config.toml
num_attention_heads = 4
head_dim = 32
vocab_size = 1564
norm = "layernorm"
Each number is 128 + 24 x the weight over its row's rms, rounded and kept within 0 to 255. Layers, rows and columns count from 0. Numbers have three digits each. The size before them is the row's rms in percent of the matrix's.

# layer 3 MLP down (transposed), 1024x128, rms 0.179, rows 774-828, columns 0-127
101:125159110107132170107117103090155148127118104145131142128099143117138179088130144144145128135167109133144119132119133110140163158140105181122098158139144138134200134136146162142139134143122166095130119125116140126093151149093140112193164107084126117131123116132144153102154120148127147114121137146123144152098163140134111140129059145109118067116118113120138134110129153096065142158170
121:130172126121090108140116111116157137128138112125128115119132137172144130044134153168126102133119090149103119149185124110172156161135170117121070142106128118129114143103097157155126132135182128134148162128158114115108159092131117114067124168097115130166116130124102104156131137101139081140145119132128122149121142144138111156141099080116128118117115092089174120125125128130157137149114
098:149157112125111158140115151117126155087147175115115098135173112088094096139123129143132126107161145090102128087140132128146094109156141121134103101156129137125150124159131133143175130132118148116141117125129138116123139107123189090103122128045123106172097126082098179127145133141098130162149135104126087077135138138160125107153137141122131112154134151123107169116144137151176106107103
095:134131117147129109118148148132128166056163141121125112132159099151152154085114108111145157112160139117139133141115102147120122161111118130162148098131101153086123132139145176112101116122120090134138135151126095138131131133144138131158104137101112128120117091158101122133136104084201082137138134146123123112146146175161107189133174134116120144139120112182143093186139155113094121140120
090:102179128116115131128098123107127119105096155134137136139115152114124103101142093178101120111153119136132144101130139148093068127146095095180106076148087094118143141127122150102158091125112122123150149169157203146112120117145153101096114141123140126153103091097143143152130165106138093125170103105130138120131139163123122129091132111178138118145126173119138099105134130094146129109107
117:155131103143137104150129111144132133164094108131128070130164142183068125154107145132137119156144105150124153123169131135120139124102127136109155140120138166103152112119105091151075151159194142157162087164133102131164110135124151144097165131116125098152103126129110158125140109151145113144126130144116139108170147113119145098108136189148115144103121169133110117143110148141142191111125
103:101113132104137103115116114145125142088111119116099175088102143133126131113124124150140101088108150071145123130099120117100149194127101112131095125112163126106124128095152123138122112126161086088160173090144171110104159131100071100145136085169142095109137130102124146122126158112087130108102106148119133099102150123140117117126146106111116121146160158079106104153100111113110099107129
104:124124103159134154149135165150169131143147147143168093162116156134077091095142111139134116146140137151084149162106112117131105148117137107152165111163136167146152119146150100073146131114151132134147063159162136126112179119126124131138125120156149129174151148167147132127099095146126165137131099137108158116156171150101156138155121096156139125096127141123076120165138138125148148126105
100:142135163116092101137127172116100110104111109131141126091106109159151150155118096073165153185148098126134111153084099117117078098154131137121160112088109063107149125112162140153061113141120138165142122119103126149130087101134149112136188122128155148083143133142124134124142129085121099136122140145127125116108127144092138119138124135136098112099139134143109149108171119139116116146146
095:119123139096115160117145127139107111170132146099150134150137169166141099178163130186126099132170166141134109116108102114140144111125104088099134100154138155144105110126162130123145152122127164145157141086140145100129092142142108107113093137139123187107139099134167149122110150119118142118177123130105117114145101097124061100120108131145139107127154175140152122165132124162117186129122
100:099113076122142106102145136107090096134112137140131150138159103118114122081090139114160156154122106100143119115133186100151157104114122108125114160111074139147112167111147105146104107143098120113148154158101160075151091145144175101130165132127118116084089137144132083156111124152093165144103136090116149100129124128129105117137135105143166152113115121151120137139173133140114126110087
100:164129156088117130123125076085101139133098162106118156105114125080122122121109113158135156119083109106130113148104114159119138130087157113140104145145101183139108159105087138128129160091138106120134123115115130124132110138121049108094146131117089121139126111120114102147102128104132172127105118202097102138128148124111130116110067120131125119087096108151141118130144134111135115169111
084:153142174107153191127170142157136108130144121119119193167145141166111146145139115147125080129105141140092118157132100083121181118113135141125132133085118160150135099099143089121125100111157093130139119111156150109138089124140128148125120118118147152114174089118122160135147162164120144145123135175112169149126102125107141098143168103098123149138168180154158133125125136116119116133128
090:125141131105113137136150104144141176118083147111133124102134144124151101106195102140134168103136123151094131141097131095119134145168133103111119125080115130131148109091143121090143165133111130183064150124133152078117124139138141144118150127123099129158117106123124134108129107104107121127145079127096171130096150132177152116148157157106097138107124153078112093093115125146178144129148
107:141152129151107139127156144110068153165091111106112141160127138104108112104151094142115142074138130130135152096149147148133142109162108139114097116119124152144113104120125116119111114165150090121158135106102160157104117137151148124132087163101134106145103113106105159132120136112107131088098138128164177156118111168121105149132062170126097135166152085161131137117146097148099149088160
089:119157133126164155096124131118135120156132133111154085100107153139106124136141111140092117132123123146165126113157147136120124094116127144071156103151151100131117134098168141157117105106160181115140143114125153111130157121088115124137095118112178151104148141139205087145132148118120115109101141132150146087129133118107124102170070127101122149133129138115102157177146104129170141168077
101:157138142123127125127135173103116135168108119154109172105143145201164130135102139152111155139102151135122082118121131148122123150089069127158122136155151134140141108126155097143123109158119111167120183123131140093103132140147132115150090107125144137114176126121099123110170063091091130124134153140128118110126107113140122167131112137135075150108150101101151069110114153135134116154140
099:130144106145168153105146126229145156163116151115143105113088129121099130159105132155123085106123098143141152143099124116108147122149108139097115149119137175084164172168130106149138092134161102103141134152121129139080140103149124103133126096132153134152147114125147165129143143138137150137106124130111116136132134120126118122123132191137102085149148124159106091158114111149161161150157
101:131112107138179131137134130106120140151116093082106092170140126169109108171179103107157154147134131094129153137121158133163129082100137125122151114124127159124152140164136131125119142150101087123121132166112157094164124124164154125101151122070149126161111139151184122121116126165135118119153152145128102091153103154114104119129109155132124194133110171112158115156109142098111115134099
095:146124160110133106155164161138113131141120111114152172114121113109149144146084133132145132127073067091166135062114131082128147150111185136132138166099151143166078140136124082092144156140163158124134133171144143158110126145151126129125114145137152110130160089155142115118097167120126122138122126120148089122140135125125154129145101076100130120101109106119131124088126149154153126121158
086:126125151134150162101154154157123107128111111113133161125101102155126132104103102135113160133138151119149118177104108135113081118130094126107105130123111141180150065142117095153140079163117115139135117098106127095138130091124114059105122168123144132161159106103110095085140114137129109161137140156133117104112149136162154086120149118157141085163119123094089149090136137096158115128112
100:087137140138119116126131104114097162146121124148114153169166106127116134108094109115121169116161121122126139094151170155165141096112107143142168144103173151098137132139155124155094141183121099166115138157150111138127165082134132121142090122130097157108140117134114163152160137152076122165150140106107142108143116125199112139130149100173147120146094126127123136094175108129092126137125
092:106110094118126118129132111165100131076132133129117167125105151111163088148088159152150151151147121101162122120085121145099096153142145141108115150147142144185126117121094146107123139101107150160102155140104109136140116148144135139145145118115102124102165136163146149097156190173131131137086140108144139185134133168116109138154151162138083121139125086097165164113133147128111143115097
108:135122136104154144065135129140162133170111090121129116152143148143154127142113144154142126121105101121173137130102185151168109112151125096134141140151108132117091135100136121102104121145077119123130121101107131151141085140142121143164101142138121129101094114129121161119156105125089114128123154126144146123083102124132116092136103062127134134107149146156168076117106087075148091079109
115:130096157113147084123168117136165122133076081132119107145098169169112144072126112107100140151126123159106126138151086163127145129130113135100105147117133091177129126107111143142146106123097114137120112124128137126154107118121124177121135119150131101132144108158155115104143078146111137108131136084161131119120139095095118112087151191156121134123141198123090151122165132134128099136099
101:160156150125194116126115122157124138143102136081127125129199159158105105157153122166158138153133132111133110116129117097129129149108112107151126086106146068142138118153121089104110073105137130114122152117136113109147122136116088146111152136139125117103157115109112131091134109137127155091159111112112095090174104115110149077153112124190183103140131104125129139129113103128125143124112
103:093114120097096171103138118089094134156155125086115119121087192126142081122129140116135125127129172179114120159126126118113138139121123120152107131121146103136143140093117149124125091139131180140155144098156115140144133091097172100193125155134138138152157118093162095128110138120105085109146057092111101109132130117176144130113145139138112120118128138141128109127162091126134117115102
097:130146110143181151164127111096105142100148104098193095091151155156096112127182109136162108123101138154146108130128146154118108141132143120110145143093123123119128138091110102128102111108104130125131097120101128150140108159123132121156077197125168107121151125129122090157058138142122095149132152148094113098107123114148147120146138110144132137112119139092104150154140129091120137128073
088:105129135182142156144148103136168123150115142110146178106116171097142160117154129143117112102097100143129131089122106142097115133151153164111095145147141137115114130126134116113187159081116111092144131101104131164118083134119140178071093086138123090108118157132135107117090177144135103136133111156146142095159142111108164127136127118120137128160121110146158101138106104142118174144156
093:086118120153072149088104143133110099139122135116105121128116111153121102117070101159130137171132094166130102125125149084110142089133142137100101132109137113111125184114138161127118111090134106143101088130096158099114109150118121123118126080164082120127156133097152160129124131106118150162102108133115148067097164102128124139151117133092131155107119120103083096151084133138109139145129
093:107100127145145135129077101143160113146146125148140132124126138132115139108087143127145138130101153128110116123105145100149123150070132133127081147109170142146115117146141118189142108112093095140134127192141096119169146132082171112138129163134119146126146141109122127130113189146144095132098063116110098148147129138173137175142141097138124131133091139133164108171122100132136130087157
108:134118101130104113121094110068133132065176186140133166109133090108090151120182143111131118100150146132185147132136133177184164138142132106144138116131094134068066110109124140157149138111124142128121148152121113120148113120122104127144137163116110131131105102114150120167156140170133129143152113112149123110120129126148137112112143138096145136133113133092132153112168134112165114163117
093:078127144149084152107121183092125112148097185163141149121166134154131100145148118093120087089113093125117132112120141123107113156151123147143124133117123123111118171104115110157101117161159139110157183118118118099095142124150153137140127147121130092134108147090159153135107118104127109163150097162099113107145152116104099097125095159144151097132136183133123185106143116143117118141097
113:127150138128161177094117114126125115150150079141124141133122109078143130119099114134105136126097144123158175131116140122152090128139185163105117093181075136116118088150075155124106146111112154111164134164115114142154121122103128135153117172125154157132134133139127071089116141119134145125086110145158121121091103096093151113162145140142114122123137122170149175099115129117138113162114
121:150164082145126140135099117132109148104121140139111132136152077104116139127191185099144125138139117106134101178138123110137133170146088152134159117107122148133139119093155116116089121134153132113121124152113093128148140133170119109119161120128108129110206076118099145161128107159114198124114104099111104105120138145120121168122130095142136129142164087104129118143168111149156134121134
086:132117146138138130153133133174116107122110085159110111110099109101131147127088104129117140114151135159122147139098135085110053176108117131093142146072106114142109160136116114085100108127156090137165111108131159127130099142141097156169135115130189127134141087114142120135133132146163101108106103136156154140149103140131153106135136157111120114144154116140139144105167106157129159192157
103:144113147134116114137150163098134140149143108086124137117133141133122123110150123124111141121132120124115135116118164149146125138229118112114115131164146146126134115142090134101127127152128147176137112125168100108116126084187133153129119095095131148133121127104143105147114065135135138127121098117128172147174089119124146115103152119107123149069151131160132126083173168121138171093167
108:128135133117147133136142157115096109150085109140135125158150120146131115106121129107102117108112136120124119116103100139110118118114121140087118098143159124116159086131145080108135119123099115144181089127120088115156121114178107088142117151155127148104101109119110097118164087127132160178091112158101096135129150120099107137080120166104104102132149125142190068133160168123139148078142
091:138092169116088087147130115126136098099132167132169104169119135124137147115128118115115115099097107114068151104144119109131136076147130114148177124145117105114121088125111096118121139122117128129109166117137132183177109112127140149072131183132164146138131125103153132078099142153172108152150133124149138147111140126114127083138115103087151167141087139139109103135153109120120090117122
101:095157127161116153169115161129128130099115062153086147163096099168153150089139162149180106128108094112138138105127143098153127102088166130121112147151157139122114131117104150117170101123130105126132158124107107143102144178093107156094079085122122125103144134104161143117093125124132131157117114126111100126114153107155137124154127081116132144131127099111157119141157106108107100168124
104:110151101144121095136146145117158160160113120137145127161142148118148156119112158126149111088162086182154117123133150130115130123167113093126130082154185099123102152149149150118103124187116117093128132123126092145119141126110151113168124129118150148146170134137127110177157099119131152193144117098109126139093144152110103149155117102161105154103158122094124134120136142141121093111071
098:135105116160119117097121138067161088120107157163063119137105174154129106098126079127162141140163126120120145139110127117083102114128125167149140101135126127117128135122178134165134111090113165134127087148167144146139113115098142142126149141140077156160085106105143127117135158118162084151125140104151135101120155132131154176146144123107166130142137114103094121143146150130139083135136
100:119153179114107106121104089104110130156146175130140126136130172140097095126135147181110136129121096146108112107116147074136133104180118083139182112140129120106139138126161132121121127111156156134081133130159144123115153120116123114079097155077136130186127115138154105101127096143161134106120114116109128176140163155144162119177138109119092177134131103108117131146148137130116109147141
109:091180117132127135110084121127097150117079173140087143118103120103077109093119114119123123120152133115113094122104105125118118099168127123148107127116211124181127126121142110109139113121163153131094139095132097108123151150110138147126144128162127142106156136101132154127138136111127118131102090140078163150111084121062122107112100128114111104106162122112116138174123090117111144116108
095:092106131184117112123147097129159153126140134092102145146138142135132113107135151170096130094117133125112071112133155143156144153140127137117124166131127108147138097099091151082145119158152140086151129156141121132137143131130146140083153093085131130156088124121139146083123140118116117143172078140143154123161137161108176181126124127120172139127102185148116124114130150092126100092148
094:109181098098121103102127139163091144128125123111088136141161086084147177139147154118088184145134135142133106139126170117105140118130135118153135105122121118119115105112114124125131121107123121071107132109143122123107125124103128102102167141097122118121144143126080138130115072121143124140065120100113137144136091145119158150109127159133134144128195106150103136098200133136140092093122
109:127097113145152101158087103104125136113108112093088115125135121103107132133118111158146135126130133115125106109140110107146108083121185117105172151137080147135099142105129151099176150103130093164144124118148130145063114134120121156101137101144149111121162126135111099113146134129185130113129147138188169127110144143119182115123147127131105184104153136150173153115153151175114141116121
096:113134178115138121102145121142106123128131122110131121177131134142140169132174138140153128065138131120127146156129098178122106126168144137146186080137127150099155130081141132152161108111118133177129166160107120140105094100110093102098159116132072131133124123131156155116153099078094128078148104122142138128126111092147104104113123109113133143140102151085117078115130114126117126125135
097:097140131143135109135128123179109144094128116111078168143154132091140115175106146123132118104143101102080132131102162123156174136136126158141102156115144116101094094174092177132096120108153129098120129143121139092101123111120152127134118117052123115108103135121139085113108158152125135162095108129158143104119136137148086154156128131174175145149086132136112146156137106129129102137126
094:139113130152149134103086157125131118134114136134098120101109159144113103133140084141117134100154133142120161184159124134110125125123111166076122149160107156126162136153169148106155131114092154219174115152118134101123144099118120151118118137155112101119114108110131185115127120173127133114161095087092142086166133103133151111143125125143126132144181166127132144118123115137116155103103
100:110110143085112138104175084128166110108129145077108181139141120082146126112159134138138144153161092173116137149153153140152126092124190154133146134136123129119162080117129111142129142155138169133164139098160122156124114114111143141096125066098102119111109130136100115095100145118083100126080092129119093095147166144143154129132135137127146138131111090110139140141150125155139110142136
093:190110127153093157124148137167131096104131104090143116098098099107125156119128141139110102116110096164148141080127102157179154137095134143122129100110137109138136135085132117149098128162152080147138153158143132116120107098145112131133103106122120170100158107112061121147130119106122130122106142121100144130113129081151102151095139153139150125109172140111195169118153133134156144122121
096:121147113082142173115122135130106145098185113132111127130120139143124156113089152138136173136129119105113110126121145124185140138093162140102101104105124115162105124102141146146138121179151144117151145143114160167149125096105102091134126127106139108127094128105142125147097129056094126142117122119152105150123173151118117178114118101128070135160142170134147160145091132139076128135160
094:133095111100173183140142124083134099107162143112119156127089105158142145128083096148144144121145094144170130138107101112116147150131130139134138160125118119160125151091157152136125112139131106129101121142157148104127156131158092123136157187126126164137108125104129116146157147100113146163085111154119074151143177189184119111127123138142121134148133118121115144152123131114096116185147
099:118154192131142131180137139156145120122132141120105073194160167117138147128127115171079119088097108140114124142132138123091084132117163129163126116110116159158111124128096086143142149127141142130192108099113116150109125150118109149127095146150124149132136137172106122097114128078135125125148138139119080145152157149095120120119153111089139155158142130097093134134151150105141142103118
# layer 3 MLP up, 1024x128, rms 0.19, rows 775-828, columns 0-127
110:153140144128129147129146122157115135120158105097124146139161108091115121097110151123061129141124136170141135131144141164110160126137102114142088155120148157182128106114148083085116139108144117150112115125099114148125111131078132136176164154144134117147078131126115141083148140132122126103096124123099145135157188134126123113132146096102142132148173092113108086128099105146163099081083
086:124135121132151125116146082106131118150095136150116130158085084143165159122127094138123138140106154167114133143131123133069122132107137152128133150181107099124112118117098096153084117121102095178094064128119119149141114125131125095125134152117149175157093139111129141133165134137164163069141169190127131106157124141147088125108140114132149119098136150119149138170093143136138136122144
101:149132122126129133134145115143108148141081092120143136124146116108130088114098133129156160166110096113110127112148146126129162146138170099089150137121102129166109182091163154099165142132116157116137168124133152084121138129152133094137158129147144114161099155061158128094123115141108147161103088116109096111143126114136105143134047145145128086135144104128136128087154146136147161104130
082:152120110099107134133108114153165152146130096135168107080166125091139072124123151129136097165175150145116152106102117150119125113122109067140134150094135101106132152118124139155104089164134127053133115167137108133135136158116142108139112122098142187132130105115101139122122125137114142150172109119109103110138095151149146089158141110128103168147144116121123112164149120165153170132115
097:123154130101115076130123108113105164151114139132145130146138120132158175129111127062157130131129151139165105109152126123121106160098104133112124156114099099132174109119138121124069133129178119067128136168141143112098116156123109125122153104139121152115096132113136182129153106106148133105146116140115144137145138100144113097119122158128136116118190145072123154137179133194150111112126
101:148103127168151155113124108108113060153132098127122121137103111129144103198172129105164126118142155122169144080116107129161123142124120128108141146121134121136142123100130117158157101131162103097104128101142113135104176083210139096122148094078151157161135161087118114147126106154152115134095126127113141132140149131124155153105138137153146145086136155141110139142146103136116120106121
102:086133093150117137098079080150112124136143115149158064160137141112174115137121150121114130152177104102116127125142100180161128101126158123145126155108081128140159130124165098119155157140147151135140106144114105174122110125127137134121115187122113159120122097150108086134145098152121108143142131137151154120129115119135181106130149090158108132098166101160151085110122119136126116143092
100:103145148168160092127182149129120112131149131142142122116145094102125138112149120142116157129106095127131085093142149151157140091158119127166095108114124088106170154170179110101125107168127103143126139152065116152147144106121125168161139126155120111129134128152099167167121176124139096132133127130161116126087118118157156144121102125148145153108143121105143117122089105093135159080158
102:147101153164175147160164159139092183135156124103105118130159105136137123107158135112133116105125101138103091091164131150126109146133108113128100164162162097103170151106120160132122124114156091134112094129098132128098113080150123122124161121085089128121099123142114120127118128104144104162114112129142156111134150169131126160120121135170121117152144106113157154081152110125172184169132
111:107176146130142087145104111113162116128136131142141126099148120116131147151095161134132107145106153193140148133051110185126158126151067117094100108097119150099121117187129106097157120115145095104141133117130124148098139133112136126130161122138124148118123158115118156096179110098156150118152096102112157140113121126153119134163122137120171147122110122151125120177134113103154154126162
103:091130127150104126154125121155156145134150107092107088152150130145134126113136154093124095139153165154125111135110108161125129125171129134161114120116152129060128155172141102164099054128129088115103130112171116135131190100135119136115086110134168154144116113129105120133174157133114120128162096072136135127149116119135147162116126123117159104147099134135126115181103088120130142137134
107:126133095134118108126125106132194149147109131132125127103127126102134097112125112113155145112113129124179118055089159167129109141171122150089128120169149087125128154153110169132124137145100128125147129159127134119131163138144154148126119075155145117118109172169143128124133167135104156114098088135130138129164123147111146078141126171153146080139115081127135139150156118143086164154111
091:115113131108173129117126142136202137147102129136078120103114115113129172120097189126099146073124164127159133098118122136165152150106129118153092151123127118174094115142144140138128081117133137140168128138130114151082094173117116085097162089120105103143113139136116137113142174151142125152103117101136144126120140148106099145169115158148176119096089151138110155137129126120125130111134
102:128137133102170165110112166097124125187117142135155095116116099181148134102104118111117156154114113087143118112102125167176122133134126117079098110160153117110120129148106132129115091143121152186157153153158110100081126151149169152131101117112100104078174139129115135112128134143140134084132110155090171107144101121142132143167116121149116139119142130145110164121106109101115161144128
115:118103079121130116142107112162094103115121097147126140153131168154142160108069136148147125108114132114103118154146120145074122135150149121113152166131119119137195132112107094093122152107125112141079129134150137094144105158105116171135150111128126123115162145140106143102093117117157143143155133167107158137137082139153127148120148175165156124113125151122088086136102172109123159171154
097:119086129094138151150115117139131130147139137098114120142130144151115144104117135121114131129168123139167136124135132118171152154128129109173145122095123077145108132154103138113082095112107125126089097145106172116104159147133123107118120144139176159147199154126110115143141147148157154128089139122098161131112092108100117134137123090203104123140094140138146182170107106132119085091116
101:116116172135082100128125188137137080134130109127148119119165092146110105121147138118156174159083109107093142135138115150133130164142112167130071157119121099191138092065126139142132099129124127150101153112099097129143083158155127133125121119169121119127136111125109163122115103112131132125151125136161141112150103149127137143111166185115092081134121117142160100128122142129118151156134
102:112146113098138102150133142158153108082145107109130076090082118144144141091138132129135129159109122156133138131099122121120122131127144140126122107118138125144137123123143177122128095112156154144154118117165120169103149165097102100138136104123113118140157145117084159112173131096156137164114115111120111189086152145123095116107063086110144141145106059141127161121142133127140151150179
110:127141152085213136135093164099125115148120129145141093089130122110177099123197089149171101130151135176140117170139140166121141099113112147109157107128116136135186116144115119168116093126146128122126143112138092106170159101164118140136119108130127131129104119094123161148173105124151138114135133089103126113141143111114106138115108104139133165127107149128126115165109106116095122121133
105:151137124089115104154124105109108141121104119161074154123157146103123103131134121093137101115127132144156121134177167114140166135168148155152152151168132121105132123124119133077084109135147122086135076184118134133139089167126138158142116126163085112097141157135112126151132154139125153119121105089139112113150158153065127101146111142123153152102101089142107131153118137131091097155103
099:174164127150152165161115119153118133139138107161141137148155108128130125146122119139087118114082111116130109119147122145110174094111119113128125131122154145073105140140091142128107162149103148104155140093117139112112138165109142169158177135096110139127144137121098122084175101131163138105111118082114116138094128088127100133150161139128126169138125062158133106148163111115174114140083
091:135095170174141093133116131133161125141113099083124100132118089145138126099106123125108103148124161158108101130121113145138140151150138114143107138122118119136132112137120144148074104128173144064172133091092134138168147125102131117141127149131143153133169117146117134119107163107133142165113135121121121098167128077106107146136071105116201120155164152117130134112108096099168153102149
103:126125121149120111181130129141086119128151110127144144124103112117160174160152089070066118123147161115120127133106089130124111145129136169157110116086123132145164118145098098128186122122130157091143092169179133128100137105077113156143135128128130132136098123115124102121107122163178110122118119105162139092124171146149137125093137101150117102138111087099160125119092114129103113122115
107:131151117136152145126118131138103143128174151131120129189157095099173142133121107103100097092137162080165143108115129135115141179109153128141149068134127151190192152157106137116123120145098116136135177136111117106104128144100130132091086139132118161097116118116157113160110135104101136154117080115124117078117161147097123151121107110138128113123126124147164123114150116096126101114134
100:128181089104157136151126144103142082144136108109135098076122091170108124109119147106089139113141103164124114078104085118135165142109099154094145140159097145146146175098124098128131152129140123117114150174117171126149127127139135157153112109153141142107102142112119126154171140134147111190142135116166125129130096155147141152111133078127146128102119117130093175123125132138144082106144
100:122139124123124132110121098133127145104167128131091141130157131148137127083107141108120137112122168166100156184163122182154130118150139097156115118135142120177127147152166130094094126144095133092075142100096123138118110145110147149120137109103111129133124113094110144084134117064106130181130097139175096127146123159141142108091156108123159146140188106107098152133105116157126127142117
100:129101104151131135102136168154089120108134079133104155119166140077167130125085114130107120160162127083133119157167110115101126126134139161137154127142144114118137145131167108159124151090139120169140139129176113128095124086095119154105120099154146122159143146135152126099153176094162144153154121091139116153135133100098138138073098150131153112157146106118154097121118135116106141114184
088:150102132103132124109134142133109124136134079170118068135129142169126137124124146122151120134151137095121139159107087115094105127072139174139158142101105125137115145079127170109094108166128118183115118166148122115120148147088184091124148186104111120144179116146122119167132134111123140094134152114101104167115108106106115158106126141128094105135111142146124129149170164134144121119134
099:144143080067100112146133098122119156140119116126147134097135100095118125147199145131167110140133189101121137102116091143129111140146095132134165118104151123130139109096136106151131131127122151097119147152152119158129122139112085164111148133102167119122084104136109107144101154141134089123112121082164093138178099150172124136117152168131103133108155159124139136110163103100115164148146
097:124120139098077173131135136127163145161138109146129130173119125106120155175210141092159126144146128110127138140134100115126123115137124132100187117118131095147137117135123173075089149156097152126098120135112109139104160100195154143115162156114130099098098115100144142120135135100136099136106149139116142104106161099145171172156144142127133109099129132118121110100116107125142124097127
095:097112132128133187145144140140117108125132161137124129151136137110153113123146151141122109160151142089119134136154123109149103141134152151142143140135100114124122102114158139071098179115100080149105132140171125123130087137172118127141154093112163148159112146118160146094141139154171085111129160094096126154171148149119098144149162090168121119132125179110076119084117113115117103156152
102:130163090115141151148131136151130101106159113121113139151140094139127165115128147127114114131122137113139160114179138130134138119132115119110123128117172103115129096170137105102133130122100122141116103104157123133180106117112127157089111061157126132118119151182133096072109108172142142170171124126131130146105114144179105187160115116102077113104113092147121095176131112112111128102143
119:097164133124087125194161150128150110074168091130130088144136129118141103177132082092144153123138122159137152146104101163144180118093124104128120166116186110123146117134148099112114101161142115147129139164099130140149135129148155143087110128117097170113160133127106166128126157152098141134115146133104141124146119146132137130137102105094120113099132164085129112160103169133136121114152
114:130120138103136170144122122092193102078178143154124078126118090167127140117087116134152126113149133183150091115145098114137097153116138131089139166125151122106108161103125132116131133137139116191118144140105114116099121146122082138117132164163143110089145142111136121122107130143172094132137133088160094122138127147119120149109104118109156120101140122124116110106167109139095071151144
108:110132155134163155127113142105150177108123132146111103117117109124090092120173083108093123146070098102135104120140127173157163114155141138146136117153140124104123080136172133117183115155094107138104143109113113122136185124123135176138140083156092150140111170137120143116173169131137119164137115117118124141101132148146112145128151104152116108141127131130133132125087120098085173098129
099:135140120130169153158134122097113104147149152133127123157103097138155161175086099178136137130141137099161081097157101137117165159128147117094125135111144117114117161170124103137139111121146092127145133099106121186168118135145145121134157141147159119097115114145100132112132146112160090110171095128117119078125110115146091102148117126089107158148112088177123119152092157103108140129099
113:137138112112120072105128101131169121158171132133139100121109105157106146118181137117122132142130114134132119127146137106142083135131154125161084139083108093099154128127076121130106082135153174110115141105144112114106150145156096119128128113147160130183135178147120171098146161129149113092083138112123135114135111117157134092157090165187110107127136132141115149123113099174145111117122
118:113154127106122111169098193157166132146163107110105144148136127105135087142064114135160174135105117097148122100144147164147116132096138113122109135138121089130132175093175175103089160114135089137116108151117105128096137138120152112097133135153089129101138154121137120154112096132097148124114117154093092116147156153143113123158121133159160134145115135106094149101096096128122129114164
096:149147125155126166089139147138118126144130128160114146145135112096165126163134123112089126138102125103167135140138133126076096120150095134125113157095076129153141125181118122114126143125148148129079189123188137099104113078155179115093149174144123111169101087126122123144119134117118120130097136112140119102128139130148135118112116178151132050144132114141107127129142118137133124129170
107:123153119133118136120102106134098125113127117117128154108153079143130151170134106110074181147085177119105168171131150130125135174116121072098128134099131150132146128131115111129138120134147146095149119120108144125088142115110130088138111181126132111171121200137083130108098156123106108095119101167110154151183135116150144121131166107100106102140150109151140126146094125144123143127132
093:096136096126097150127087140128134112117156082150162124107133145156111137077162129107109153138143085080148117123154141184135145117159064123138122135111138128162139138119134142109118161138111096105130135096128120144089148092108143110111190131151141140133126099127101160130090123136116122160109131175175128134104108105144166156105122125100148141094138153140134122115115102162189095122129
095:171088159122135114116136093158124139134111109148152104125155113146144174119128114120144159131130157112086142112124150109164134150139102124156102148118118088119109101158120109162107060085117114147160129144100151080120086169156113119169108069149087124090101138141135145161071115119113133103114119111130099153125109096087109151114144127124111084118126100113136107139149114141129133148139
101:126091114126117108121122154129192154164167148194131113144106138101123160135107107127097088109160155102155144101144094142156135133121125136123109149140148115149138137130139142127102092194112110172169136153137123099115110135112087149093136136146075110120091143129119102115119157136100170124151139112124114098139144105106090140116143169119101100151086150144150150108118126115157171109145
095:078122148110129061106112137116164156121096128113127116159160097163138114150077094122171113123156127126138141126176136134140142101119130101139113122119129160150133140147070128142165097140146081093104164108133122159141137157096117133096122153116133098104071141099137151116127134114101118113151107128158097109114177142078141117166126155142154129099163119146127149102124137137129155149093
092:149118156107137176148123113126183103112137116101149112103117153138078149130120136084130131087166166138140108076112064146147143190109151115140128120134122133136139140143078095162109135156117140126114131128100141118096148144131103133110095136134133129132093123073163118165090162132155144131146129121124133090137119140138078069133149162134157131132120111133160140142127121147073132111125
103:128118124125102124126118110143108130102129113115153135172163102106128157100151131150148138119156198185063127142117144115142131138097117116121105085117114112115085151167080129077163141190126093122131127170143084112126151132109120148102130103111140132134122089118114163132133121121103130154114145097132147129121144126114148176130137172095100098133113136169111125105155141113144090163129
092:139129096124123101166130116113160142126072127130111101115144127120089071141088138110114105097158098084128154119111147139133108119105125122117087122110161087109092117115107131155128131158121128156096138143143115116190131140175206139163110108098146141116161160115147133149120125143113147125097160135127152121172118076164155086150101142144122129092140117131103147143107135158150117131130
095:164179137174155162084122141119148144122122148140144086175153140136089104094122118115120125143110111122117129105175151076118093153170113136116178152171122114120136124179146128135125123157120079172117121153117109116161125120143121149118178131141135133151165126107137127167137144096149119114167158171128152112132109144106127161103139111102123111086121127109113123131120143117097102078117
088:116086134092113141120144117126139130149111118144137132135169083084149180067107138162136156132138147156164109138126142158105127144125152131119142139118172122112068101124124096145092103121129127145132135103119116157104087123101078086122120108159147126134121158082117102128121153139123102122127168134156131122148133133121091106140123157093110159091121144164104115124159059141165140121165
094:124142138127134104135119094139127119108132093077087131181143110137118131156149097131115123106154128134124115113110149132149157139137134126091131104112112124135118080130092126106134146121123134071177142147169132165145143152146094152098124126121141092107120115162131137107191171122112176084130140135103109121088170151130088160137169180139099130175127127125126151095077119116117150140140
104:097142126126166102148160133102105101149166087134108141093113119147108084130121136089110165117144146106140119144110122144094150118125160136105109161113153139095116134140149159083125128094120148131128080147101108157128125162133129121122133124125115114135124167131178175074167206121120154143139143132122093147131154166127123117152103135161102132117133135144082115149127164124062135156135
091:115110087140138155158119131117093138129131101112119174173134103146107133128108174111111123123135116129156148127121116141162128093103126141143154087138127149156145139136135045119146151128131132130149120144114122065142123150105165135167144150125124118157105174116163123109116163153109103164145141134117072145126126162119129124116095108111053152151120113091116108105119182143093135124119
099:127069175141132075120117097159139144115135135098158129149170130183159135087137121171136137153160138151146115153139133156127153174097116101088145075143090108078061110141115111165108123142138140120124102154161144153146147127146142116121115127143144120119129159126127134089136122118121166098158140122094137157133106112160130131140102155097107174134138134096135106127119100150136142120104
105:154156121092184139116056166133102112132141141109119139099092093150135101153153128122144154138120134094134128166119140112121102098125157116117075133129140106129171117112137122143128143124095146123113122134131119052137143119156154113135118151151126122114120103082140147142126079161146120101119140083121118097177118131160133103168181124158116109126150152147172139126112112120179127153131